Part of a small language model's weights.
Architecture: LayerNorm before each block, learned positions, tied embeddings, attention and MLP in parallel.
Each number is 128 + 32 x the weight over its row's rms, rounded and kept within 0 to 255. Layers, rows and columns count from 0. Numbers have three digits each. The size before them is the row's rms in percent of the matrix's.

# up: layer 2 MLP up, 4096x1024, rms 0.044, rows 3581-3605, columns 512-639
# down: layer 2 MLP down (transposed), 4096x1024, rms 0.0416, rows 3581-3604, columns 512-639
up3581 100:079130098116091098131145185068120118165180134164116148146101131109174154186141128109202090121092095116075136146141102136163100154133098112145140125127105148117147123157064138153168115121152130064097153139158102140140087100056096148079146163171176107140114124133125173139150147116102132145106143122105130127150153153141121115095154163145105134151152129098142160182141147202144107137069
down3581 096:120159145124108091107194111139145125099097113125088121103200090138175137103107125105131141152121148142225107128144173135115132147150142086136114119129118078095106135155193100155074129143208117112132095122115104122168181145135085161086089136120102139112123108097177130129106143134118153115144075160147096106140100075182093119153126082079113165025090134113108129145111062090169150136194
up3582 109:136015078193103131117129101131098051060127119120077059135058126124068138077120127081149079197123143122134077127121108120120198149184126062123111080180142119085127125176082112142099124104102175121163122196131138219096126170107179136093113131095130080163140099149188133105132089107151142134149134117110122121176163158075142131100104135113149150128165191174123169118124115096077170120109
down3582 115:138108075122150102129209080143152089098157111124164123117112113121064142135092104147124095157166131143127115128138098142136118143092145102087106074120169166124081089118124113104122066156069178134215089156134206137077204157114155114056167118156151116118175097151155116153144188150112118128090094121113109152142096141192167116112097141210144109094130130110128207089147157096142152141139
up3583 102:146124133187110115118168147089153080152141112116092157152106156105079158118148165104092081092026145140108077120104150134135115129121107144109091120128091152144094160168184120073122102155197120109124144141171084184102152110153103126102172118109123132189149085175118074140152089134117062178186115145141156101189119120104133168175164119107132102110206108103143088110148175112182138148108
down3583 103:157128139074145136117056160140140139083101131133179118073132120082159152126071078121087064164171057154101191153113064099151162149094096086145136105132142138151188137155092116146141146155075111134150173113119179105101100097100093106168152074150190180103131105118159114231117113071138122130162153089142146135096097142170176088132118102156151184086088130116154130127108099115110147169122
up3584 101:151110184144172134104106160150131127113162142153083124112075136167103101080122085087147097075090115101085164116078136088094107123192131184095115110105119149164171165150087104056118227115080095111087163137129186087148140161133152146081153174110142131092148103136148088155100088181139190133101194131096147119073107128127119158140134166089159113162099157153160109175162113096151124109104
down3584 096:130158171128129141099148135181151087096139148167155114092116137160074112123168088144160097101153150130152158096168184192139107116125165111126184116109104085057097145150148112086141123083158105108085161105188103097073101119191120124152108096142141141157082119140118198101133176100158088125146124188146183118175116131158128100122129127158079077165086110106127110092139126130154102198156
up3585 103:110123103097129148159066090164067141158093134170113115157120149105095204128156141078128163085105100145142079079140118138092108189149142165106120078165180124059099093126146131131192169133133121120144088177164088077105135088153101092123185107060140129097135164136098092128145142121069115097108101075140163156156118126160105150097089120137098152108124088101117108088133153123139083078106
down3585 100:145114163188148083156153220143078121147140129084124137130139084099136130148120178155100123170084132112106088105101173117130140083143090128137124068141129099142132189132122104176180136123119157120125101096124145091133086112104079105229100154083136054142135136117143135173145184075105108174094083138160111092162111098082101130139165155079139186177152163114142111161160117115098126099144
up3586 100:135105140125135092116143218149193110143104139127148143153146139108166109050110127118116080137098097138136102136120121185146135102132134139099089130141138127145098153150111101097141133170102081174147111111120096114175113084141134051140088161114116166090097152171133087091158095079124091190172155136111130155147093102164114137195127107100111146143011101081101150110153158142137104108116
down3586 102:150202120094117113173211075147147090115169095165137104145141120180103171145107122152172147118137138160095052125131094162166195152121124176112143111128136140140106159037115117105105138143175144107146144137139217087104152120124150141115113074149161087159107103130104095150120134219132134128154132113139101068108152107110094148126164149103120128119079081070141142171136154118122126066124
up3587 096:099120117113135144062162170100149137122152147075162205118150170178200090119173093145154140104128163159085123159135138167126155135139122121122125099169116031151192093178113107133177135119125161224178152117164107153131102144086078133133100090204153209129118078164126212164120119066082143132099095133134159158067165125054141075155112159080090136161092089141113123136145180108133151097163
down3587 105:130127103089140107080158103089153156160148074195116153135200064144157125181139154099119077122136066136119113144202103175144087170105107087103111156112132152169131107126159109064170099154180129122096172132099125199131091075083107115161117118103117154116145174078110156192086129111124094161151149098153152130096173133065150089150118103148104118176156169082165135107208092103144183124146
up3588 110:149085128196079088145077136071174141091110118163150181160077157138159097103129138076164096121131123051122077108156115065173164111118113101104146057115135123101073130142153114143152155099146167125115088140123077154169177174132140070155123124169144148110102115111097160107150127152163061100102140140151103169149134156182150099170152110080145121128117088125148123140106121161091154109186
down3588 116:157131122145132117181112092104140166136161120153132116081068117132150053078117122102102100173143164138147162129185110131153169074150108159149134065162144098119092081166146144126155094159115196091174127136183107146146104149125194089091119105164132116124096172088131111106132161134065134117128146132142172133172127147113145121104121119124150116125121158033129103093143118142166175109130
up3589 104:050163085103132113153178111158089082166170153139063159155108159129175110113097103109159119156112144149036106134130119149087095141153162111160112140143194122099111100150148099071101112131088091152120091111163157157127104108126154177106138091129119073120122095128086114142078093129184094137064146158128124140131068118156108085089113152148163109140182101091172160195183163111085110100127
down3589 098:182125140242151116107079106146129160132061124145151137103134116107109106118162162117095120176179155104177098146121156118148180103112120164105108190135107148122122118102139177147155094187139175110150159202145124095070117144129114114161203078119168148127160117124140156155145181143112150158140096138110132125096188126133135124126085119150137144075101151149090098146161104115159078207120
up3590 100:102144073102130040165143131129128183167138160119094136120158114136067129102164072130135122145116158103125054122121109089164108134160101139161147137105133135146104107134125147111161159135141072066157125099096084124112104158098166117162115133086107099165144148121089109145179088111178169173179172119125083142108115165147072074138147118104178096145151098139108116126126133057132139169149
down3590 102:115183131117103162140192154131133164077122139128102134121098134103117108096183101097176067110154197134129094121144113162125133145135125153200078127139163084109139089124169148170130205151117179132148112119099137165140077128110136124141168133124143151071103078082078070111126142119171139109163182122083130152122123149148063135088225161136130143098121096124044133117138130110163169145117
up3591 098:133109080092086164178144085128117078087132106094132157147090145109121140180074106042165172122155190085105103155112120193107121116123094173105155110074169079145126164102139137079131121187128153170138109129134130182116115108105084107090122108146165165122079141128115184082145090120158102136075099152106121075186099160150125122114097146148093129154068159165095154159082186136158075164179
down3591 098:125147171084147096159113097140116146127127150131172108153161182132121105121131090139152116132096102149137116138157054149152112107134186153149092134115101103107112098122143121136135164096144124098116068160149151115114099137088108150113136077137158157074071160095143097110131176164059083166153170119121124115095111114125180156119095139105080098146124115138109147105196142168153126070092
up3592 114:090110127185136161126175151207123093101150136140122102150113081146143117088180098107134133116098105136094114110156109156158154129164074160173098144133081170106114128123156158099140151118136122085128167148106136097105136102164125098130111091090126144139112116115150112044149155073109161124143159125175196202122151116104103148122100134170100201132155152236124132130144096117096121171114
down3592 116:153178155150154120125104099119116143123168140129090113146147172087156117168094176154135158136116188106119103135144157158108068108228122173084113145131093122107112130136130172128093118078105143071102108140132109080108083148158101137112082137110089124143150158141140152122142080176107188168148148151122135107053159080184100088122144081148116149072135090117131141150107129111063146122087
up3593 099:140156110065091118167121155129154078134131136125147115138080133154136145171186177127122127107166104167093137142096122148211126130097120136087127116106139125137106120122065137062088171087181088067112147126151063092155136115108136224165152127146076076102139140105167150217164106125149142143114139103130099187094122125098156143149144089162125099061047132141160118123120143171107080144161
down3593 098:165119077170091161098172130167060099082102172069096088099120140114181135097094131136134138093116149115142175152124106130113141136119124138152143108155175108070104139126154114192118090165167133152174098120177112141161135101119140099182179221093141125170176192105158121096087116136161102090141138145086111123174178103099137123131138140162071058159129113150116157116118103075099120141104
up3594 109:125088106109165092145102118147094099100158095127139081118109121150097106124145133120158105125124135053135127111136117157112143158162100092120152127128155129149124179208141107121153091185137104065081072151127078154146113157102109119163152141093126047181159164102156156176111076102172132146122134154102125112151107152147081153142116143145064090123092110083137113137143186131113115106097
down3594 115:120165100070082101193103235139046165138101168168159095138119124103077124125100111135086110114107099148124170133107124112092123169103122113103152066088159109183159136124120125133193149138172178116159106080168125144087170105180181102140056093130132112145161157164098148114166087123065151130072104136177108150087117112114135115173164168149102119088078118120132077166148173122120134096165
up3595 096:175114066089152112138127088135164156163147124082108147195151099165154120090113122156154135048139126093149121117132119110059119126138157104151135082156131157131155143140099084200135042115153129132140072129140140085157134101142122152120107117124127085178114080098168123132106076139123124144123116174182150143128150149107156172146152128151132108084101135201097072104091140159182115126111
down3595 099:135111103056171107194146147140133082136119136192099162088126130124156106139214179146106098103173136130108129087114097106199111135125103099152095112119160080143198182147108131137140141139153134148127161122152043152135144095089216150133095120099160166125164090137047160193138143130127075133161142139138158199151093193128179090117126133128143120104195100085128098117158093124100125153169
up3596 097:079135129100148155136154143115112088142115122115201126080095038134155120082104000108159076121158147082153147128150081138111067110118079127164121074162105106080122127106105064101126128076154157128166105144136152148078096177151174195090111104114104105147162076156086169126110129089161132163149169097152122130147138141099163124130074149145100117142169120095159117146122090158112139105077
down3596 097:117139116164085123132131124183172088144098144110081104148173153069135053133132177172189129137141183106112116107172165143122142163150107126103168110118141144090164140099149107142107120086130120109126147141149081128181080127138123142124068094191135123114102126138106173148146129147074130137137189127042114129102180146128082122103104103124141052140145167088156148137107102108137105136127
up3597 097:113154168102123083091100113086186190112067164103110119146112156123158100186105118157145085144146143135083077079140151177122143194125126202117096033125134153130123080164196099170109166227131048171103140127155138116152062156094109128110066164128103111124124176124115121112093071071141087105095125099160107169147122162162126108112116165126104149173133152117105117106190140156089151135129
down3597 098:145115119193103166129104110085177090098136089137097132112096085131121125141133102118119114207089166128125149122120102104146137064170212136103139176134108191118103075099183104104120120165196103084156131140103163169142118140123155122108129164075096138160072066102170145108070135139122150165100155119082126079162123131088065140151133108128089099111161168104122105165100105168183141110110
up3598 102:163142181122089099158105197138158123105125090080141092129097117129128092187103144106139172112168153154189094147114051128141188152139189118178170169112168189099179135164089141164102091112090129131097103110101083146150166087097114148095140099131203111132137132152145099118082106120146168156088183088165147223136096103126075142126121079125136132108117084106021180093146187191122122134135
down3598 097:158121106176198154121096160146121169128089158152145115126164139084095125106183177157134133093086158149084196081142187060145074133080086173143118137104130087093092092102164092125119194120138110108139129142151139138123073216143179142115095177054104109138134114071090137119090176137120118133086114154136177063137164171125136091132169172101170068205155173101156075139058078102137127106167
up3599 099:191172192145157092098097140118176114136128108084069132097142038119167186116178134156192129135109144137156127133139127174098158109148066116140153167156134089156142143085147137159083169166143132139151140115108174097167140111125128145086089150161136193106157165121075117134112162157181120165138124129082142153101091188131103127117118149141065156135140168103073119085122164105139129164177
down3599 095:163127148147095118096184102175090133138106180158102098097128077122159127090116134150104093178143138118133142120155176142137142115074084139153111106122106138120094093142100116137096144111057058160120082146124146113113097099119117087115122110097105083110144105122119119130187068170116130106123156126136090128115119124122120178099090056094095149102123119109163086132128159130154100128145
up3600 105:164121079089111103155193119102109193139119111142094128106108142107132110128063093108170106093116115092057145105121168124129158104092073053143099164111142180168070161114146153165129163148125131110085100139076103138098099127084128119163127179102212091147128106191103152086158171183105097225106159128184142126120071105089110123089110136102130139144135145142172070078158165135093152125089
down3600 101:104126204099083168161135130116120150135171140142120123117124115120114152146081107197119089159174130086142169113049132096049128162090146123096110175108111080143100132159092104143077122090101158136114151059187126095156101117136091130139119103102130159126144117159156098096137143137145109196165120135228142146167145120157178128155101096094109149144091088140174159103099121155086115174121
up3601 097:127136113149152189125179113144128098173106162108124141157145069098130182104152081110124086131079113121058140180131157126133159147126143108068121116063141141107151156122187104130060126112164083093143131162127152091143159110130163133133117107137123141113168153156166170118105118156129155102141139088099122113090150056186134053065141159111126109174133135127151150133117125098174112147167
down3601 097:142100106151124124112212121125079135110159138154162093120147076135097152110108115140152121104154179097086103087166117106079113149155095080116099137153115136166095137162105151137110177103043145184159140116115134110095152105116133101103193151101138126142093128091085112136168128118153151174144094102082150079119159121139114135099131119165119159109086137184156091094168049163107112101146
up3602 110:114168142127111129159146147185087099084132106109127088158107164158126175131157131060164069131058108103091113160119196146151138210170114120197174060157101200117070094135061052159083113106221167172088096073138138109124115148134103144136076165145143114174120200119052102146115109186136127098113160152134136057139088151151156111120089119172189140110142134138065155082095153118106106172180
down3602 112:111140187109106116140095163113133108119097148136102109116102124086128137100095113141157118159124105119131118119131142124130144116045147126051128124051124171116120134144111211118092041109114152115155141099143121094149126168130154108141143073137090157159113117170144135155093045110097164126176181171130120087133160144098134119091115181186164149168145102111140128187158140133148078096175
up3603 089:097152133133120077091001099114035125136131075092141119114178142124101199091147117126095120070102085133084115132122092141199174115131101117054124159081152133114115114147167111199145174112113137145090110119167106071169105092151130145099153148128088096080098083078114119121165115162137103157112137131116141135166105105174169135126197123043122145058073139150170094129128130047108159116127
down3603 096:093173137136107187126102152087142173174178104106138188092118062162101166070115204099172159129145121161131136163124131170113144156131104177141140140086156121136110125144178149197157122121197116202157193034120065072099093173181113129128162118165110139141139172116152114072121132096059063156132111182087148146179076093131082106122181122139144124143161142113137164092101141067126141157116
up3604 100:085090155140127109170122130111120067100144143146132110117122115129134085105136110123149092101040090127084163137115144106115072109035129119136154146096152171139134169168155116029137112161119098120085122104120120148153181135155121108111102128118159112153111151059138087140150150170158182090158147100122120131160127154147117130074156139076084108114106122177123085178111139160136158113117
down3604 105:126165112094109146114115133088107160148116099116134102131097145159138053144110125091152119071165112113161106115172138101159114124151172107119085153178133114143125166154141091159179150076104091119126119107118109129116081122054156157137120138150139137163089156136120145129165105137147214106081110136093149109109143136120072159156142077116133104141092095112052134152061108108149094081083
up3605 101:163113153124140150150114065149111194135143147092089152093122102120150147121130196082097147177140143152143165120141133145213110140102122107160134152112176124187105104207112101080092123166116117131095076114183160087135156153137194105154173132095138128097102146113105111112156125157189134151140149105093066124141102156162146144107121106133159135140081120139134098137161156119136169137107